python train.py --n_layer=11 --d_model=128 --activation="geglu" --norm="rmsnorm" --qk_norm=false --attn_scale=0.125 --init_std_down=0.0482 --lr_mult_o=4.0 --warmup_steps=200 --schedule="wsd" --decay_fraction=1.0 --decay_shape="exp" --seq_len=1024 --train_tokens=172600000 --dataset="wikipedia_en"
Each number is 500 + 50 x the weight over its row's rms, rounded and kept within 0 to 999. Layers, rows and columns count from 0. Numbers have three digits each. The size before them is the row's rms in percent of the matrix's.

# layer 7 MLP gate, 192x128, rms 0.076, rows 172-191, columns 0-127
099:412573362441558491502439515521442553452544498499557449446472526502493505363395533529406524421446440392399536503504515544465533534451540522501417541476535543581403534531416595466425510534454474461534528557452534488481514520452512616517531493488492568499476520514493409505478475470522465467451446487471540568432449512489529482475482484490552483479496480423493415406489500446596532548484
094:629477516527444502460559425618488508407509452585463481522489540514506424545567512522527555494472464473478500552550503578564566522609465526460435508521454409593528542544466574581464475486484368469501490480468467431513491522473409479528465465554467521484549440552531559432491506480549497411448520469596633424482458485475583522439481556484495452436447478494464527517468543426452516472540
107:472591525511477345535464520454617542529450592454509538505485500605600540584529499507450477536562448467575502474488529555584509530409467466446499458543453487564497525441486481515510514519576476471558464521539472488533522487540529510441447449604577498540480466476528502507540507530488463596473432489373497590566384446471436531541513529510507506524419525466443452506503440495538507411400
117:542467556546485555488550456504482547497496437590445576410474548515419424470472536561548545503422563579462500488554467551529532468553489497505595485568487488494441429502525479511583448452542459469560505508528433438510632455537527445402509492548557501448461524477575516556490494519549426429580570587438579478490478475418599459438564496499510551538486496423474580457422444560494427477523
108:538522515466445469470494409506504502503561457463474561497542585544610496431510579560510543520505419437489507531578426490571465407558531475490520465529458479472513584530551471485525535453548482514470514419518525475556521381471549456532550387541577425508534431530436599383432432495560533485416486587482469454552511564538502516407562510464523478490464494609492464505517500524472549576593
094:550515564437624424522495511481434502510468417482476479486429593522492538429424447478541541546488460476493403525479467550445466465455459501447512475490494518502515529490474560526559417495586539553501512617518536502559592505395482531528505522591560475440556468502577482511584518440466449429585468468562522480463510491498442462462470596604476473419579402539529460443573455458538519566440
115:466532529552538551465379563516491461517498448568461567552585484415573507521554592523517440527471472459506550419501469484501527556491434449482490443545526479577542506482431548482537505530539488586451557527561566535457563482556484426454520388468506526409429459524523601443507440468550437534507570479477625458554470505423362519509412466507472485422537529489551481415520485560541500467499
111:515548514506521524576552489530543452490493508493411446482486519493469494492586510527479584547499571482505643552463496378571501393572425530578495453543427459528561667496663493571527510574555499434452544431548507484433447493554505438481494541553550537486557555525508495447521557442528440496445471518432501513433534525536526532443527471439442489466522502472537455474515513457542417503507
098:464478553519439512527467537498443520537440497504543543450414444605559546481448485498484385599484433468508418570540468534477502488421434458503487518523460495474513523410503520502463469435564507411500536528523472496478491484499523436479418503537435614540546526475559448458517425475491560380399513589487530507568537580574383531531488583526481469531403530475357523518515486488508564486540
093:504500487548490519418501552569525551479482521474475537506495501438484305497536557405526603505489427499460546486493482417429378504507500551426393519478489431495543456509455496451424470459495502373493463555478570548410480600439537416545545520582485481501521371503480505550527436437492432481537521582584510495514454452544476490500505522531489539496527421549502493503555476532547521544529
104:552404551430566561488456465364449595593518438587546546363498523530474523494489453538523524514519516561577541473500467504449447540516458545525519450474494592529520536500534483520448422518566517552510508494546361506488458528487397503578438539558498438553483487578519494495467565474554468450502504578477484457455445531545546467477632516535487521433439463532443557539512437501589466522469
105:378619558536520583448539541485495447528480553560506540508511510517439593465540454436454441507455545580512431544555436457506451487498493538546473459471548506539513518568441598533547554556482493516448595433444514555392558491534473423424497551533434533477481481445476493455587521541381529565522385527535446414478511518534563496456495540466566450476473465502548495501405487566582488512490
096:466509534460466510575564459484567527556491452514430338517468499534470471560545525552363492503446518531428462464442490516555477503501592480493485504506513528494542535595529478520424515515512499515428442510484528513607555434445538442461520561582451454525508542394569504473432421538499583480591521484409591530460436459503548538493520509553556429518520446474622501533456548580552452463492
098:510519465425478502416492508499608548477538513515569475509485532523605526486588532490414580558506447443500484541583453552554474543467481585464493539521505447529514559563566542513533584500404562484507473419469374457468490510559514464643462524483529524516557496505549409494502536461519516505496477435489508534498475438469488498483461627437451527449564561530516574543473457394431584404452
089:476505519497536446460529469545634502422470479454515391475499558538506518515515529488514493413535585509520429468547499477612407509517476453438553455586489551457489495552500487448401490527548470476540558543450543553431467444469493501488450430488493575501541467521533535420463527344403600493363438483490559539512499435594535470525449477474582474462460477499526512533498544480493411488425
098:444455489553538560508505476546529444471470530523588525551555530393455464521514524430443548529553472481414480457537526527535509519542483569454459503414378482533494521499432475481516430474449596471438512411580425495425424476527486471535443537524527525471448460439410469515482485466510471430438465453532393468369575467506439506498530500416456468517396571446486532570484471633521532478468
093:526484518447563514543465423429502476469456437532585499496528510591475490522503509542475512469505488414503521606402500523513514484521448552436531497374505489472477474639463514577511551434521576573479433488493525545492535568561513482523565526512593440563382606478473620558527556558464514474483597479444462487465489500547481423462535489489429541595468436539530464518549517435472562567552
093:510528505469476421567513593528442530483503588493418494559451528536488608510432572501455586480512420638518400482490490523480539468552468530487470559427499551472490512529508420507399549469498517462405457438523514472485527432440518500563520496549543585443509592510462551487494536541509456507562620418529534398568469464442468482466518533472484508493558401416521564560518476478588547477454
103:538477541475529559474543504481516486526605559488509404442470580521391504575452492514526514483432497522633474496389488429494520482505455585539578422464519518472546399522489484509590455458516564487468476388505514407518379500588490398479528499513533514538515536522489516510542484431556424479444445537463513454509476504492619462442464516529457471516591493487587466512414465588555510498540
104:443451570511567471539471489516490534507540579532516534507545445411494598531502474465463524488505532416474528505424520495588426616474395512487563516583513460533454592575459478417538524413481543353503499480531553496419595536498543527522542530448441560571470512520560448467431487444570537423387553477498521522502529510543496469485456473351503483483485414486535533513463504523503480525563
# layer 7 MLP up, 192x128, rms 0.0808, rows 172-191, columns 0-127
098:533532469455504471467493549518547584505491498512494544528550532487581526584560519548494619486542619536496533419496542421481431480599535417494461489470405508469538483432513402540475452485535508489538521461439437504533514424486550448541563524628548473494506476503578462420496493476515495502496473563493580481476400444514546578517499618504448602515493513519414449374495519446430453456443
097:459512518519427509482478439482507604604536542501439508532412480473524516503534552535469622497489552459510497476474469536462442418462582317521450515439489585618542529554483461499516508492548515434545461437415555541544498456523445512455596516551519502479475546481522438449547452424425477430467550481493480478579542501488452468454423543492406431560540447453537420555488544424491481499535
097:451518558468522552493540542517472451479536463491386516479526567453558552504475557458488399542528572502522556470432567493568545531508510492511413537580498429521533466494504521470464363539558534435519511552544501516456471543493453607504523615420565497482560415586560445463473553412520537501458554504599512486493506525647523396544413481503436468508437568496454509454454510496514502504577
124:492487560535483475500574538486470485484529473414477432626505423511614419530511444508491391509489535422486517597534498418453540417462554485522433496478523460577614556443514556456482494483500434547626435494517568499382427519493473529475544461476495453502528572546521501478540415501526517453480504519546493441571411512457490511485426461431483450447467461502429518514461544590429549426540
101:511529486459466415525542480492508391497384490439504510427484583619469522514496572569440468441519570493483580555474540515506494518411608573525522434482457474466544547625475441464503588490447539498533483553441419445606468527487416551447487497554536454425353479513571502515481423508445570482576502539498480524497501478522498447498510538516506490484461448492542504502534520365472532489455
099:528475489467497484475547496441507506442464541535569469541575607537454535448497401530491457535502547555450521507409593498525467566544405462483488510573412490387384562450491457539397519482551513453506417514568571495464463535571494479432547469472499459507438487449438454541519516557445492561510436568435494675467509480436469579516483560546464517505454505462473516524579457466428481544510
113:484566530490493456495529488490504455569425473427493471422476516579523447472374450477478509481485497565522488522489567508506456509548541523549553499485485467560496547465387420472556441539554575453469403558489573574583508532491567545445495608547556399557539533565528485477518537489478524523442413508560398523542512618435525454552448449517491430464445487539490552466462535440490487620408
107:546549438474524531519568530470534466492562529509564414453530557472497484563476441509443498434556439421560496499488426482535440506488498472505515406539495515482549458577521479494485447446468550428398483496478516466387515440526377531510544480569597481477500571493457450402445457507527569370490371437455537493552473577515568475464534572469412426511471545484541496498480500560433543590537
092:518458565526489509535424443548518522549540547529430449498464506438547481457506551542459581390528429501500505497491403570414508577528497492449508531548503406430524526551476464542533484510382508510419331466469491493516460415482461577479462569466446452497455469492430586527539543592470498552492449509533430531436572534463469494360509412467517533444509556517515511571445494448529463459468
095:531488497520448537557500598496552437573447487453518464448429497408472477646460516504532536584509608516470501557474540542401499456536473444514456493484597431437508477465479510461506434434451560528404556453463476462506447545482560432597513496437461528454482507549400477544540453467506531450551432507541425439422446587518490501522512431523492546510525460552493550440567405534520463539402
123:547449486504488441524542479515488509497460479447515550587561488538533485446537417549470565532516511527460474546438477555505450541466475460448449463500586354523549537595517492512505557488502474483466444540592541477510563583529559515491525622499464485520419601468468376644524539485472520500426523417586467428504431509550505458515418471459555457507488424532464477459492515406427549429546
108:485504435479470552516463522551486501522456513316373515485477497437437527446520520506386507539520505475542486538568482459562499484470488449536525509512488489428508441440469480482524529489469527578539409423452326578542489462426453476443521442567457468444532457497545577437486494487473443543468502480425520443478513538433568520533486463573553461580551537497520565574620492507568537510462
085:528442411469421382522420484459443541488497534482652535514496506564477533439448425454487531436550514461438528545511532614514513450515558547485493495536540578476445437487400524436629516485497489533497482508577563499476483499503555509480530589428511455488538433509424530552465511491410477437517491503621501492451435535513522488545485556650575470477537439491502550476420471517457528510480
101:449551468535487477547454520573543501488460556479541488532499573453577428596530534498498407460512462543510465510439464541499586466503536444471471521410518472470456520430503506547525596566504532460482440546531474522425572496528415489491603363492546515441497468478567540523543437517503488562404544510418579441542561503553405579539536607523478473429498532430529517495562522506469472524353
091:535521566534529489521475507400394495486560422451545528477607420462375499591510537503479461494406519470570427495548436509461549506501554523533514555508522548465537457464550491563487423486553587499575515447566389530468535466531554425526467448502530475505457477522457513511577403461564505419522567585534480477445447541540413579505504497399478499539565487605461475534538513498547512517583
096:545551534529532652451548439448487515450454556563523419550531497538437517418476551386510503534422460500467384562526531509549527551457547440490510448556584507526513508440463541479504526489560534578433428470455483451570517553582540453468490573485519447436407542486569525447484522510509483543562426478569590516479446551424424480577541462530583527519579493605477487452508501498516545514523
093:551477492471483549480469572550490521470428469462506465492481530511422555511495623548517542534444510465533562466501493537507319514496542552450469475396472474498491520501511523456478490459387617461570542419493381538498450499586510451496423483390556503496473519550462504545544512473415618474530487507449479522427479524543461443485458438571416535602533470435427531491572540465496511527476
084:464479421484553528422580452460579510576525466475549497487565395452493532432625391430530502525572491519513492540468509490532486522515486527469535470538448519494459462539511539499432520615559551463610506572535480516530461425488460526495536444486502584347459541483512517440523441465525564519497400440437596559489492455538504499472463502417570510536415439551526422488565483539435523448514
104:542491451602507515510590448491520555501544572478493515513636448508453457506499467443450503518495532434514617494492539524571478475529511499495408515493536463469536533534526504548481549468624528454465466490546447530446476530534541532454498568553481501537448474471383527489354417570496457453479502513597533506518431456442460512585522513426498470512393502483567599477463489420472434360501
105:483488415524606547559495466469505506496522488570500549491454520511504506569494556450508621487528529395557487451370597486452467523462537421575512588534382536520476543425563454453545444505456607577535516526519496523476442590542453538584485512488559601461543478527455495538528575523539568552429539489426431474490514524593479495512548537442500439463587528562431505537535479523533518516485
# layer 7 MLP down (transposed), 192x128, rms 0.06, rows 172-191, columns 0-127
091:485438465483481475456457496449434487492508485517485567442451512472564434511491548477395583401492428423481490508522450472471484488511522520492432432449534567559469509588521586431491506449553534450609522414369496506492478418444463498554462634510486463556546466561542508539436492549492423554462472524531490594432522466592499537500545528461568495459567435401481512535442568424446446512527
095:588576495500468540469454457544434510563507470617585391389426436456519581508413506556589463466441470468471442575521422449545564533489453451507589467428519460451456518478485565533529444451462472537546388452456511564492472534492518517501500576488497538569474496512481437452514458534481492415481537531455495505492427491452520532442454501476442548481482486419471532593560574554549488622525
093:496434503530520537437512442544533472511395463547473561489557385499473516494485535491536500451464475405609467490424482414471536479479488416494593619457557492456542497515525463567431555481593508512561526533528531465474479557558489452605455479437489438526551563614453531578555372507523520531637504515441486468458560589527407519477503522496501540470516471554545461507551560481508496480534
104:476510473412449540517522474547612524453559534442550594607615488537491430428509556475536473524520438451431553514542404536493477574440528549515424422575454456483470583515404455530559514523508473449504528531523473451533487467453506465530537559558575481561513416391452398502436499411514548510522481504425554504536463526510503520429545534469544533419522479486579470537432490461521584443535
102:495554500469501475413464461507540458548507429556579495437426429538592517557452455559480521578466522524542381516494508567483497425509442558550412441443480496478408506447542419437484456489533492555517574482417541433531499484570596435547609571542567463491485576531494454512496546458510519571436541540498539448581434514475464584537529503491414463534475513583463503533509441531417518592504
097:583524453564402495455480530525480537567502484469569537533523436513507514511585551559544525481533537456532542437509452555550491453414518461452505536455438408538488467487470547545584567437482510556518474433425447545455599449516527403506453471475533479494438503489486465545417480408469557492523515506466394430508666508488559544523569441462532524423546410555477493469475500620557534437509
098:479495450595534543501503489465459430514520504454431454483515383469483476509560534447493480529578436483513470482531553369501489506536469431525515524446551535463538439476531453479471498642425404613400516486509497516443550502497484536490523338474459508507514552464512584606495536481527445421466413518518451435505488492538385509523491371499454401552537499477521505518524511521452531476550
104:491456465472509470516455468512483460504390622386587540563531446510508536531411498462450494553417451551425413536434540528533472551543388524552484521442580544432407516475477413483515536515533477557502566466450572416498547505470482511459594440369441487505578460521490550518535511541525448488524583530478548476487600536556478473527532476526525545427507502559430481536569531468574539517496
103:590347515523606456514528576466539569530468541489609485504467534669569554572484416464538475561460478496515542557381459496443498513578460476552487508567545531491564523535516543459360472412419513489477542468542473546508500561503545508489507466504494537521517528506511440540488540553422501458570521471414490472513482527555560533542433443570541531552558508449451474499444479538481452515482
099:475488513447555496427505505561591501662464502506491499489556516672484490460556602559556478508570534490568477472460469526461425481555473527509558479473504481487540523447551500541482535522547468433587517570465436482523433383455552498472439506514467443480471474385486493468496488531473477471444544478511514486526586506563467453459495545402408514430521573531522465509396550539626541497532
106:443446577455474597472493452396515568480541509579508604588499525587513501471463548576501464525478481475464450487504441512541552573468548442544538476502488510476522579459452527444418482488561452493476563442481415494537479550435497482505475532525534443577519467533549455484389443493480440508512569517482663484443540515599574500556548528452528556411534554477511480510401530482397500534421
109:549527517432458454521456489459411562546443530546501485517481515473401603530531396365510451527429490508560536427498477545491491533573521442484604490476505510505535491485504504568497471565503527616397566489543469443455512505510528591546546430586469481452458532483487513515579516546551375433494569508444484523492495408463546437483603435501493500579432474547520573493503448444425495483451
093:474513532531572521485622551588557474477551510423420500580548503577498428467498508439485552598483431482611464500477427382475422476390521451506454581498457463548496614503577504494496501446507499461485525541451459515485516569489481435476490507540535527449447506450454481550499549443466546569536531467549436497559564536487403567474522521343513512470501454476476492456496593449534479531561
099:468470493446556541515472546545421462539445489459487501410501421523510368531500456512539441521449552510448503520587509459515519478541464460652454455464486557504543408433476440487461460438469549510471536539451461490490483480515497573593498580568513519479489496560544549440465494469425546411484418506493483452468401483622534488536576463423490464622503417548484480488489413511611502551522
092:527461484433480590574476469497570475550537533551440542582477523513527495465422501520516524596624519548459610484437582508458547512436583545477580461395503484587461504533461481456549568571481460533481451515491552477589531504467420534489510641455542529553429565530510417439487459563476482523529447464409539435510509581460508561487546479515446484476459541449441439449493520538547546564477
093:526469498511476467512509462495454579416460461500417495426556500464453464571421372424498493533393447529541491522454497461510394487582491465556493528541483500491518477540610358440462568456496523434455488588483534501496530479453479562522478468504432600422542526523479495580483563542546472518530489449474434543519594511512496476511504410435605437590501520445540539501499427471426416538521
093:495505453562482470528526516444483498509465532595643542496503549432531461449489489471524456477452507494527565468617501524532512432498430503432500539522418515454525489518507535538455552412477453569519449574483510615413434491543465466428420557520533470484478436463517596478547512590466522514560557521597512571547525553565483497449506612569530484522580579471412472502504381521507425479561
086:500533501464488455472472458543479473525467586473581489457458483607559401547446480610529444432415508484511568489558512538523536516495494520513486480512572533549548477486505488538516477339405429503474466493451513501382467594523459520485496590465493464618550481499548479473514501542447408515480399584445467483511493440535413505596550469553442532499576548478489528546429518442561465481586
097:474591434516473466484453567489573552507420531447619610505480579563450460611542506429521450483523471539438518485517433468452450532472570476535522472480513465483530542415438521437510391573463489432449473497512585561446559480447383527509537562434575490528513463457493471516501505508557479519569592501474505493506525525556409494433409558474504605570478497450565438529524505552527445527456
103:572560413449546609477459479473527485480469421503526510554528477538461463492453535484560472440551496553470521504499568525454512471453591522546561477467433565510457454504475516531456535564475459570526494522418501421582466536458472464488461538563619421437519429530506531494519547470480463551511461528470515493579543570573552547470573566490314525552508408533478455504400517521585517459399